config.toml
n_layer = 13
d_model = 160
n_head = 2
n_kv_head = 2
head_dim = 64
d_mlp = 640
vocab_size = 1024
activation = "swiglu"
norm = "layernorm"
norm_place = "pre"
norm_eps = 1e-05
positions = "rope"
rope_base = 89700.0
rope_fraction = 0.25
qk_norm = false
attn_scale = 0.125
bias = "none"
tie_embeddings = false
parallel_block = false
init = "uniform"
init_std_qkv = 0.0439
init_std_o = 0.0545
init_std_up = 0.0628
init_std_down = 0.0628
optimizer = "soap_variant"
lr = 0.00987
lr_mult_o = 1.26
lr_head = 0.00751
grad_clip = 1.0
warmup_steps = 200
schedule = "wsd"
decay_fraction = 1.0
decay_shape = "exp"
final_lr_fraction = 0.05
batch_tokens = 65536
seq_len = 256
doc_mask = true
train_tokens = 165200000
steps = 2521
dataset = "wikipedia_en"
Each number is 50 + 10 x the weight over its row's rms, rounded and kept within 0 to 99. Layers, rows and columns count from 0. The size before them is the row's rms in percent of the matrix's.

# layer 5 MLP down, 160x640, rms 0.0628, rows 0-159, columns 128-159
103:47 31 34 51 44 52 51 49 51 56 69 51 60 33 54 46 44 53 45 48 44 56 49 68 51 46 50 58 55 67 43 57
100:56 45 42 62 57 21 47 57 50 57 55 43 60 49 32 59 56 58 66 55 59 50 35 65 56 49 68 53 38 52 33 48
097:59 33 58 57 38 52 41 44 30 47 55 31 76 56 54 37 50 45 43 39 32 70 53 39 48 49 66 43 46 53 39 55
100:38 55 58 47 53 46 69 79 56 36 56 48 56 38 41 67 37 38 56 38 46 37 37 34 42 43 50 46 49 42 57 45
102:38 37 62 65 44 42 61 54 45 38 49 61 47 33 49 48 39 33 60 41 48 46 47 55 53 57 47 48 41 50 53 40
102:53 62 46 46 57 62 63 37 44 42 43 46 62 31 66 58 57 46 51 64 39 53 45 30 54 45 43 52 57 60 58 46
099:36 42 55 62 52 63 41 47 51 65 35 40 39 70 55 46 41 72 47 49 53 52 61 38 37 55 66 48 80 56 60 42
099:49 52 42 52 54 65 51 41 47 46 46 39 43 38 59 56 51 39 53 42 61 35 42 45 72 43 51 46 57 46 35 64
093:41 52 52 52 42 61 57 48 48 59 40 50 56 41 35 43 54 53 44 57 48 51 43 54 33 40 67 49 49 39 56 46
110:34 37 53 38 56 41 63 43 24 31 53 52 46 54 52 47 37 45 54 42 38 59 63 61 66 44 40 40 54 55 44 65
101:62 41 48 71 39 45 43 62 52 59 69 39 60 32 51 36 57 52 46 57 53 26 57 36 55 46 58 59 61 44 58 37
100:60 60 48 36 56 21 46 40 46 52 57 56 49 57 42 21 54 51 62 41 51 45 23 62 41 39 32 58 43 57 55 48
101:45 36 39 56 63 56 41 49 41 49 50 56 70 40 51 44 55 56 44 40 54 55 61 43 38 62 52 48 61 55 46 56
105:54 59 52 51 60 41 33 32 48 39 56 34 60 59 36 48 59 68 52 48 67 55 43 36 48 53 51 37 66 55 48 66
098:47 40 48 55 53 64 52 62 52 44 58 48 50 41 41 57 63 48 52 48 47 56 54 45 56 50 56 65 42 63 40 45
094:68 36 44 41 39 53 50 61 62 64 56 48 53 55 55 37 41 43 52 57 61 64 41 39 57 62 44 59 62 41 69 57
100:43 41 53 50 40 44 60 48 41 54 50 53 60 46 61 63 47 44 60 43 60 39 58 70 49 73 60 47 45 61 44 61
101:50 46 35 56 42 57 69 37 41 62 33 43 57 52 47 47 55 44 62 57 46 54 58 48 65 60 72 58 52 50 57 24
098:52 44 42 55 42 43 44 36 35 54 55 47 28 36 63 26 47 57 58 53 45 51 52 42 42 59 39 58 53 41 36 47
097:46 65 69 40 38 57 54 56 51 53 49 38 41 53 32 38 61 45 72 40 45 21 62 56 49 47 49 42 34 56 54 58
102:64 34 52 40 34 62 65 65 53 56 49 38 56 54 59 54 56 54 66 68 51 52 27 60 35 34 40 34 48 40 50 39
100:45 56 55 43 45 53 47 50 32 44 33 55 45 51 48 37 74 40 40 40 34 49 45 33 43 78 45 56 55 50 42 50
100:49 57 46 61 37 51 63 67 50 40 56 33 34 43 44 51 49 50 63 54 57 43 46 42 39 52 62 31 53 60 43 27
102:52 55 55 46 60 59 44 57 51 44 51 50 52 57 55 38 48 70 67 54 48 47 58 64 32 37 58 46 51 54 58 55
100:41 70 45 51 49 59 44 42 53 50 38 39 46 54 42 33 42 59 36 54 60 31 44 49 39 49 62 54 34 51 62 40
099:64 47 38 38 50 69 23 62 69 51 37 29 55 55 57 34 45 47 60 53 45 56 44 48 57 57 44 65 57 63 37 66
100:43 49 48 60 56 57 47 59 48 53 59 41 52 60 35 35 34 50 35 50 65 55 39 58 41 33 48 36 43 71 71 50
099:40 58 49 50 50 54 65 60 60 45 41 60 40 46 62 52 48 58 57 56 48 50 46 44 41 51 35 56 58 34 52 47
098:66 50 52 48 64 60 43 42 65 55 34 57 61 55 62 56 41 50 39 43 69 48 52 38 40 64 57 60 45 60 77 64
100:47 70 58 63 51 54 67 45 34 46 61 56 56 47 59 50 36 63 41 37 72 36 72 50 53 55 56 47 52 65 36 52
095:42 28 61 66 64 31 39 51 47 51 50 58 32 63 48 66 35 49 23 41 39 42 59 47 43 39 59 52 54 40 45 53
095:50 42 56 53 50 46 58 52 59 36 54 41 61 42 41 64 42 41 54 34 57 46 54 42 43 75 46 61 50 34 55 54
101:52 62 48 56 50 48 54 73 51 29 61 58 56 50 46 54 49 40 52 61 71 49 46 72 60 52 47 48 57 61 61 39
104:68 55 41 58 62 44 59 55 56 43 59 46 52 54 58 54 44 55 41 62 64 52 54 49 49 49 66 50 58 39 53 49
097:58 41 40 29 32 35 54 52 60 51 48 64 49 24 53 60 55 45 51 48 52 54 47 58 32 51 68 41 47 49 66 57
100:45 60 57 36 54 36 58 53 29 38 38 43 50 49 42 63 47 64 45 58 33 50 42 65 74 60 47 36 42 49 40 40
097:55 60 71 58 54 57 44 47 50 42 45 51 51 56 52 56 53 45 43 47 47 44 49 46 42 45 54 39 57 48 48 42
103:62 35 54 46 47 60 55 48 67 49 55 62 54 72 54 52 30 41 43 48 52 47 57 54 40 36 44 53 65 48 53 34
098:45 36 36 51 45 44 23 36 42 61 42 50 58 52 32 55 49 63 38 46 38 59 41 43 53 51 42 54 40 33 62 66
101:48 49 51 46 65 56 65 53 47 67 55 55 43 52 58 41 60 43 55 49 58 38 41 60 54 39 57 63 46 53 65 57
098:39 47 61 44 60 38 43 57 39 55 52 47 52 46 62 45 47 59 53 53 45 42 57 64 33 57 46 42 37 62 42 50
097:67 50 63 41 58 57 42 55 42 50 55 41 45 37 55 69 52 60 66 46 64 70 38 51 50 61 57 41 50 42 61 47
102:44 59 63 51 30 47 44 61 71 33 47 66 43 61 45 73 39 45 60 44 66 51 47 60 45 44 35 56 72 65 34 53
097:46 57 61 72 34 51 40 28 61 51 34 51 52 64 34 53 35 52 26 52 49 59 29 35 51 30 53 55 58 57 55 35
100:59 65 39 37 66 46 55 36 46 55 61 62 52 47 46 59 46 38 44 46 49 38 42 44 35 63 61 51 48 43 50 47
098:62 28 37 47 54 50 45 49 52 54 51 33 32 52 54 60 62 37 55 71 52 56 49 44 38 62 60 37 51 52 50 67
095:33 54 57 69 43 61 43 32 55 54 45 35 68 51 50 36 42 34 49 47 34 56 61 40 60 25 51 50 48 43 55 63
101:70 37 37 51 58 37 63 47 37 49 60 44 61 37 43 59 47 44 40 42 78 58 38 53 31 59 42 49 48 59 45 50
099:47 42 37 63 57 21 54 47 36 48 47 66 58 36 44 33 74 41 24 47 50 50 66 64 41 53 53 35 48 36 39 58
107:58 31 62 47 52 48 70 45 52 67 66 42 36 62 59 57 56 50 41 62 67 31 48 53 70 58 60 55 53 56 45 32
102:64 35 33 49 52 47 42 50 48 71 55 44 50 47 58 55 63 42 51 36 44 50 45 44 46 54 54 40 38 57 45 60
096:66 54 44 54 54 42 66 52 71 68 65 44 24 34 35 34 53 44 54 47 46 52 55 48 41 55 63 53 49 56 36 71
100:38 66 65 45 55 68 52 53 52 54 33 47 57 35 41 38 35 65 32 43 40 61 53 38 47 58 66 31 42 48 32 34
107:59 68 51 49 54 38 56 47 41 45 48 49 57 39 46 46 46 42 67 57 41 48 62 47 51 52 70 51 41 33 47 57
100:38 28 63 37 52 43 57 27 61 37 67 34 50 58 33 34 59 55 45 53 60 42 79 53 29 58 64 52 62 46 61 51
101:38 59 50 42 56 46 49 31 65 31 30 48 38 45 50 46 55 55 42 45 52 38 43 50 49 55 44 41 48 46 51 65
094:58 38 41 59 61 43 49 46 55 39 56 56 53 51 44 53 45 41 58 55 70 40 56 44 42 50 42 47 52 60 65 56
099:46 42 36 56 42 47 66 44 47 39 49 63 48 47 48 54 53 48 47 62 42 65 60 54 69 49 53 43 39 61 35 48
099:55 52 55 70 57 54 42 51 42 37 40 60 33 52 47 43 51 49 58 63 53 55 65 59 38 55 50 48 48 45 61 42
098:48 55 53 43 64 43 38 50 50 72 57 65 51 42 50 47 54 54 49 61 54 53 54 41 68 44 47 39 41 57 65 67
104:43 48 40 47 54 48 57 53 47 31 52 39 31 69 38 55 69 55 53 57 35 42 54 51 52 44 57 43 45 56 56 58
099:55 40 58 58 56 52 46 56 59 49 53 45 67 41 39 66 39 60 55 49 48 54 43 47 52 66 64 38 52 27 52 51
098:51 41 37 39 62 81 44 53 37 42 41 38 56 39 51 38 47 59 58 49 58 55 36 57 57 53 44 47 36 61 72 47
102:54 54 58 37 47 65 65 39 57 36 41 57 49 49 48 51 46 49 61 60 48 71 48 49 47 56 62 48 41 43 49 45
096:57 42 53 42 47 38 50 41 46 58 65 53 45 36 44 45 68 65 56 52 54 47 62 64 68 33 66 50 50 74 63 40
101:43 66 37 55 41 62 54 38 47 38 51 52 54 39 26 56 32 47 36 31 59 63 54 54 62 65 46 52 69 41 55 40
102:31 55 47 68 44 44 44 68 44 46 52 51 42 33 46 55 31 43 49 33 45 58 52 30 47 53 60 50 57 38 47 55
096:62 47 40 61 54 52 54 57 45 50 40 48 61 43 48 49 44 40 52 41 42 44 75 56 56 56 52 55 50 55 52 61
098:52 55 55 43 48 43 61 49 40 48 53 59 44 64 33 53 61 54 58 58 58 50 41 44 49 50 71 45 63 50 34 53
098:57 57 49 54 44 49 52 50 46 42 57 50 49 64 56 30 54 46 34 41 35 44 42 63 36 62 69 59 53 59 47 64
096:55 43 57 43 45 42 27 56 47 30 48 40 64 46 59 34 55 60 34 50 57 50 42 41 52 56 37 66 51 40 44 63
104:53 53 47 44 45 42 53 59 57 36 63 57 42 63 45 51 32 52 54 39 41 68 59 55 39 53 52 42 52 66 51 43
098:40 50 55 47 49 47 46 46 51 55 60 53 39 43 40 45 48 53 45 60 69 33 45 39 47 68 49 67 61 69 54 40
098:42 46 43 61 64 36 30 54 61 58 48 57 45 39 41 64 35 44 54 47 33 44 58 36 51 25 62 57 70 40 44 47
101:35 56 58 54 62 40 38 62 42 57 63 62 45 45 56 55 64 41 50 48 36 42 41 58 56 29 54 38 35 36 45 34
102:63 58 44 44 60 36 41 48 79 51 41 54 40 61 66 45 41 47 67 60 54 32 44 60 52 65 49 51 53 59 41 33
101:31 52 49 54 44 48 63 49 35 53 58 61 42 63 38 54 49 58 60 40 49 59 54 55 43 56 68 47 50 54 42 42
098:57 44 46 56 57 70 36 46 51 36 67 62 58 63 60 44 42 50 49 63 39 36 44 53 58 36 52 61 53 68 69 49
101:43 56 63 41 37 61 46 36 62 43 43 53 57 44 36 41 28 34 52 27 46 47 59 53 42 68 66 65 34 32 49 70
104:44 52 49 53 44 41 48 53 50 61 61 36 42 61 62 56 54 45 39 54 65 44 52 69 48 55 53 42 47 43 27 30
099:46 64 42 74 52 48 48 44 71 66 57 50 51 69 63 65 51 49 64 44 37 45 46 33 58 53 48 38 62 44 46 41
104:44 27 53 54 65 44 51 53 33 48 57 43 46 60 63 46 41 52 43 40 60 43 59 47 34 52 65 44 45 37 54 49
104:62 64 58 42 39 46 51 42 52 42 35 50 65 61 56 42 32 55 42 50 82 45 65 44 49 49 38 55 56 42 51 37
102:55 59 39 35 53 48 48 60 64 52 38 49 60 31 52 62 56 42 44 63 42 51 65 62 58 53 38 46 52 42 56 45
102:71 46 54 58 57 36 30 43 50 47 30 55 39 66 57 38 61 51 43 61 63 59 35 28 37 72 32 48 39 31 40 46
095:57 47 59 45 61 37 37 55 51 69 53 27 55 43 39 39 35 57 38 53 68 45 35 47 53 48 59 32 51 60 36 38
095:72 55 75 43 34 64 42 61 59 57 48 44 59 62 50 58 49 47 73 49 52 45 43 58 40 48 61 61 51 58 62 41
098:46 43 58 64 56 54 49 59 53 46 47 54 56 56 45 58 48 50 57 48 50 47 47 49 50 52 51 55 43 31 38 38
098:45 56 43 53 56 45 48 43 47 67 30 52 59 38 49 55 44 44 55 57 41 53 59 57 34 39 53 47 50 32 54 35
099:51 73 48 69 53 36 49 46 50 59 53 42 58 55 62 30 58 45 46 50 47 55 35 62 56 57 50 69 49 53 55 44
099:51 41 39 50 57 49 46 55 46 45 30 49 55 48 60 36 46 30 41 60 45 51 52 58 52 44 51 49 48 44 24 42
102:35 42 36 57 39 41 54 51 50 41 57 49 55 51 56 54 45 58 56 45 52 43 57 56 50 53 63 46 45 45 42 55
097:37 45 43 53 45 37 63 47 65 47 49 72 44 43 42 63 51 54 33 38 54 51 46 60 42 53 57 46 56 36 55 70
098:49 63 56 41 35 35 55 57 47 40 37 50 37 46 61 56 53 42 45 71 51 42 51 43 51 64 45 54 44 49 47 49
103:46 40 44 40 59 41 37 53 56 47 47 51 45 43 50 45 39 40 30 58 51 59 57 42 36 37 52 43 63 47 50 32
091:52 54 60 59 56 58 53 66 39 49 55 47 38 51 50 51 45 38 57 52 60 53 56 48 56 53 51 71 37 70 39 34
101:60 59 42 44 65 47 46 50 52 41 70 51 66 50 58 60 49 51 60 40 48 59 61 48 39 45 55 52 57 30 55 43
098:46 61 59 35 48 41 47 46 50 55 59 40 61 53 34 54 51 52 52 63 59 57 47 52 41 52 33 32 37 47 53 43
099:51 72 52 48 44 41 42 60 51 42 56 62 46 70 52 45 47 62 49 45 43 40 56 60 33 37 52 44 41 55 75 54
102:35 68 35 51 48 58 43 49 53 46 39 56 67 52 37 42 43 59 54 44 55 45 67 47 42 66 36 59 35 58 47 50
097:53 75 60 44 47 67 55 66 55 56 47 57 47 59 47 42 60 41 50 41 61 54 54 59 46 33 49 50 41 64 54 34
100:42 39 41 46 54 51 59 49 48 49 37 43 58 65 66 58 39 49 57 52 60 33 40 68 50 31 70 55 45 36 38 57
106:42 66 50 41 51 58 55 41 32 56 43 51 45 38 43 66 34 48 56 48 67 47 53 65 46 47 49 43 69 59 56 62
103:67 47 45 50 41 37 44 44 39 49 43 43 39 37 32 45 35 37 46 38 48 57 52 45 63 67 50 42 49 49 57 41
100:54 38 62 43 42 41 55 53 34 54 36 34 59 55 59 57 55 66 41 37 41 56 48 58 54 49 44 36 50 60 38 33
101:42 60 41 43 53 61 47 39 59 56 48 56 61 55 46 28 42 22 35 31 50 57 51 52 55 26 40 59 61 35 44 60
105:50 40 52 50 63 51 68 44 37 57 33 64 63 57 49 64 38 60 61 49 42 73 58 40 67 46 39 61 55 62 69 44
098:42 55 71 45 44 60 62 47 55 44 41 65 49 53 63 48 58 55 58 31 45 26 65 49 43 59 59 52 51 50 51 41
103:44 52 50 64 25 44 61 34 56 53 54 42 47 45 52 52 34 58 39 21 36 65 50 44 48 68 52 53 49 60 53 50
099:26 39 62 62 54 52 54 48 35 32 65 72 46 38 51 52 45 46 63 54 43 35 45 64 38 52 69 45 48 58 65 49
105:38 48 48 35 44 40 38 44 59 65 63 36 52 79 58 33 48 60 74 48 52 55 40 55 41 47 59 71 51 37 60 66
102:56 59 50 35 64 47 36 56 36 51 46 56 58 57 45 50 31 52 36 49 52 34 66 45 47 36 41 51 55 58 64 45
096:52 55 44 47 32 61 44 39 47 53 62 46 53 51 52 57 30 31 38 46 46 57 45 65 44 48 60 54 53 26 31 53
102:50 61 65 55 43 53 52 47 49 42 66 55 51 37 67 63 38 47 42 49 67 48 37 34 53 36 54 55 54 49 64 65
102:57 45 62 53 59 48 50 44 36 58 55 52 57 40 58 54 36 34 56 53 47 49 47 50 50 40 76 52 26 55 34 45
101:50 45 45 45 42 54 78 70 65 52 64 40 33 36 39 58 56 50 68 41 47 52 61 54 48 57 63 52 37 53 52 40
098:31 48 67 71 57 39 56 40 60 56 46 63 42 34 50 58 56 35 50 35 52 47 41 53 46 51 58 64 29 40 50 31
096:58 20 52 45 46 53 46 64 55 63 52 47 42 60 39 28 53 36 65 48 43 68 52 50 61 20 57 68 50 42 39 54
098:49 38 54 58 67 46 46 39 53 64 56 47 45 55 57 54 67 64 63 32 49 60 46 59 54 57 58 56 38 58 57 41
104:47 33 67 53 48 36 68 46 42 57 57 45 45 47 40 47 57 54 35 46 39 52 38 34 54 45 42 26 67 70 50 62
098:45 40 49 69 54 62 49 46 60 46 37 39 40 54 63 34 40 37 59 66 49 59 61 55 44 66 54 52 52 35 35 18
097:44 55 45 29 38 50 45 53 51 66 46 58 57 70 42 55 44 56 69 39 56 61 63 42 48 52 69 46 61 52 53 47
097:54 74 57 35 61 49 41 47 48 66 41 49 62 57 54 49 48 38 43 50 57 44 49 58 61 63 49 53 53 45 50 54
099:41 48 53 50 36 44 57 50 37 58 41 54 52 57 52 53 48 44 56 57 53 29 45 34 51 64 45 39 46 41 41 56
099:63 53 63 49 39 69 47 54 43 42 40 56 55 61 69 56 44 55 50 40 44 45 48 49 48 59 52 58 48 68 50 64
101:60 56 54 57 46 57 52 63 51 52 37 73 44 46 57 38 40 52 37 51 60 57 52 57 23 64 45 42 47 43 51 33
102:47 60 51 44 56 37 68 49 45 53 50 54 51 37 55 62 51 80 44 55 53 60 34 50 42 42 69 49 53 60 51 49
099:66 27 66 76 48 52 61 57 63 64 56 44 66 63 45 79 37 54 35 56 41 20 47 57 54 59 31 57 43 67 57 50
099:62 57 53 40 39 56 36 30 32 58 39 54 51 48 54 26 48 61 43 40 57 52 41 41 48 44 51 44 53 46 63 41
102:54 39 55 56 52 58 57 49 48 40 57 44 47 44 46 52 37 41 55 58 44 59 71 45 63 58 70 33 38 38 45 55
102:49 45 46 61 41 58 49 58 63 58 49 48 38 46 56 62 56 45 48 44 30 39 45 41 46 57 58 65 53 63 37 43
107:49 46 66 57 45 51 47 55 53 58 51 50 62 49 52 47 44 40 69 50 48 56 75 72 48 42 50 62 42 50 52 44
102:67 35 50 53 33 56 62 52 66 39 42 51 56 51 46 48 56 63 57 32 59 53 38 55 48 40 47 47 45 54 54 51
101:44 45 57 37 54 48 67 63 57 27 35 60 40 39 41 43 38 46 58 50 54 46 52 71 46 46 51 45 24 46 40 50
097:63 54 56 55 74 39 62 54 44 50 53 57 46 38 31 47 54 51 57 60 72 65 53 48 37 47 65 35 37 49 55 49
103:60 54 58 42 42 57 40 36 43 40 50 41 49 68 34 52 33 58 50 49 58 67 58 55 26 43 41 56 46 51 61 62
100:41 43 45 33 65 26 49 46 37 54 54 37 55 54 45 32 57 62 42 46 56 55 24 67 55 41 58 46 58 72 65 35
102:46 62 47 40 67 49 41 39 71 66 50 53 55 62 52 39 50 46 41 45 61 50 57 39 45 73 53 63 52 54 53 41
102:44 51 37 53 50 35 38 43 47 31 39 45 63 62 52 45 40 27 69 51 34 77 48 46 44 48 51 65 36 37 45 52
098:75 59 42 57 61 38 49 53 48 47 52 38 73 74 34 47 64 63 45 61 47 61 48 49 67 49 40 58 69 54 30 31
099:40 65 51 39 61 58 60 63 54 46 54 64 62 53 46 58 60 52 35 39 57 67 57 50 75 48 59 63 54 43 43 56
100:45 43 37 57 54 42 51 44 40 39 45 44 37 60 58 46 44 44 32 59 42 45 54 48 47 54 53 58 49 45 55 54
101:65 52 48 47 58 37 68 37 63 35 30 54 57 30 57 31 59 58 57 64 48 44 42 56 61 63 52 50 48 46 48 54
102:51 13 59 43 54 53 63 66 70 34 43 40 43 41 51 55 63 38 44 38 59 49 66 49 55 49 59 45 60 39 45 53
098:48 42 54 48 49 36 49 53 48 59 47 56 52 52 58 57 41 33 56 43 47 47 55 46 45 36 45 32 42 62 41 59
100:51 59 45 48 44 47 41 65 63 64 44 51 60 59 65 50 51 36 47 58 43 41 40 37 55 70 68 40 57 52 53 54
103:51 53 45 57 64 47 60 46 55 46 43 58 31 49 41 53 34 66 32 64 34 40 57 38 39 48 51 56 56 42 35 59
098:45 39 63 47 50 45 54 58 50 48 52 49 54 56 48 53 43 45 23 34 54 43 32 64 45 35 47 63 40 52 36 46
099:45 45 47 66 65 45 48 52 69 45 64 44 36 47 46 57 35 56 40 56 54 43 36 47 36 46 50 40 33 44 55 30
100:61 68 61 30 52 28 41 53 61 50 55 56 42 37 24 51 46 33 39 38 51 34 45 52 56 57 56 56 42 44 45 42
102:67 53 41 62 50 61 45 47 52 55 42 39 54 42 37 46 42 38 44 41 59 46 56 54 40 43 72 52 73 35 61 50
098:54 58 45 65 58 44 38 54 40 54 65 50 52 52 38 56 53 61 45 46 58 47 52 44 30 49 53 61 50 51 61 48
099:50 38 47 50 47 53 41 44 56 52 39 63 43 46 62 50 41 48 39 58 68 61 50 54 41 54 52 38 58 58 53 54
102:50 56 50 45 76 41 51 44 68 54 51 42 60 39 42 42 61 51 46 43 49 47 53 71 33 56 47 41 59 45 62 28
102:69 58 54 35 42 47 42 55 51 45 46 49 47 53 51 48 59 46 58 55 38 47 50 50 59 42 44 32 62 56 61 67
096:50 51 60 57 48 44 42 41 50 43 52 39 52 46 56 48 55 44 50 38 63 32 30 28 54 50 54 32 48 43 57 39
102:40 68 58 57 58 55 47 36 45 36 41 53 38 49 63 66 48 57 50 46 62 59 58 51 44 50 55 54 58 57 65 50
101:53 57 37 60 54 52 89 55 59 38 44 59 43 26 53 51 33 34 44 37 45 64 50 65 49 66 63 50 34 46 64 31
102:47 58 42 49 42 64 44 67 40 54 57 63 55 55 63 58 38 32 40 49 54 56 58 59 49 60 51 27 37 61 53 37
102:49 65 45 62 51 49 53 71 47 57 63 45 43 55 52 50 40 45 47 50 60 52 64 47 40 45 63 52 62 50 50 48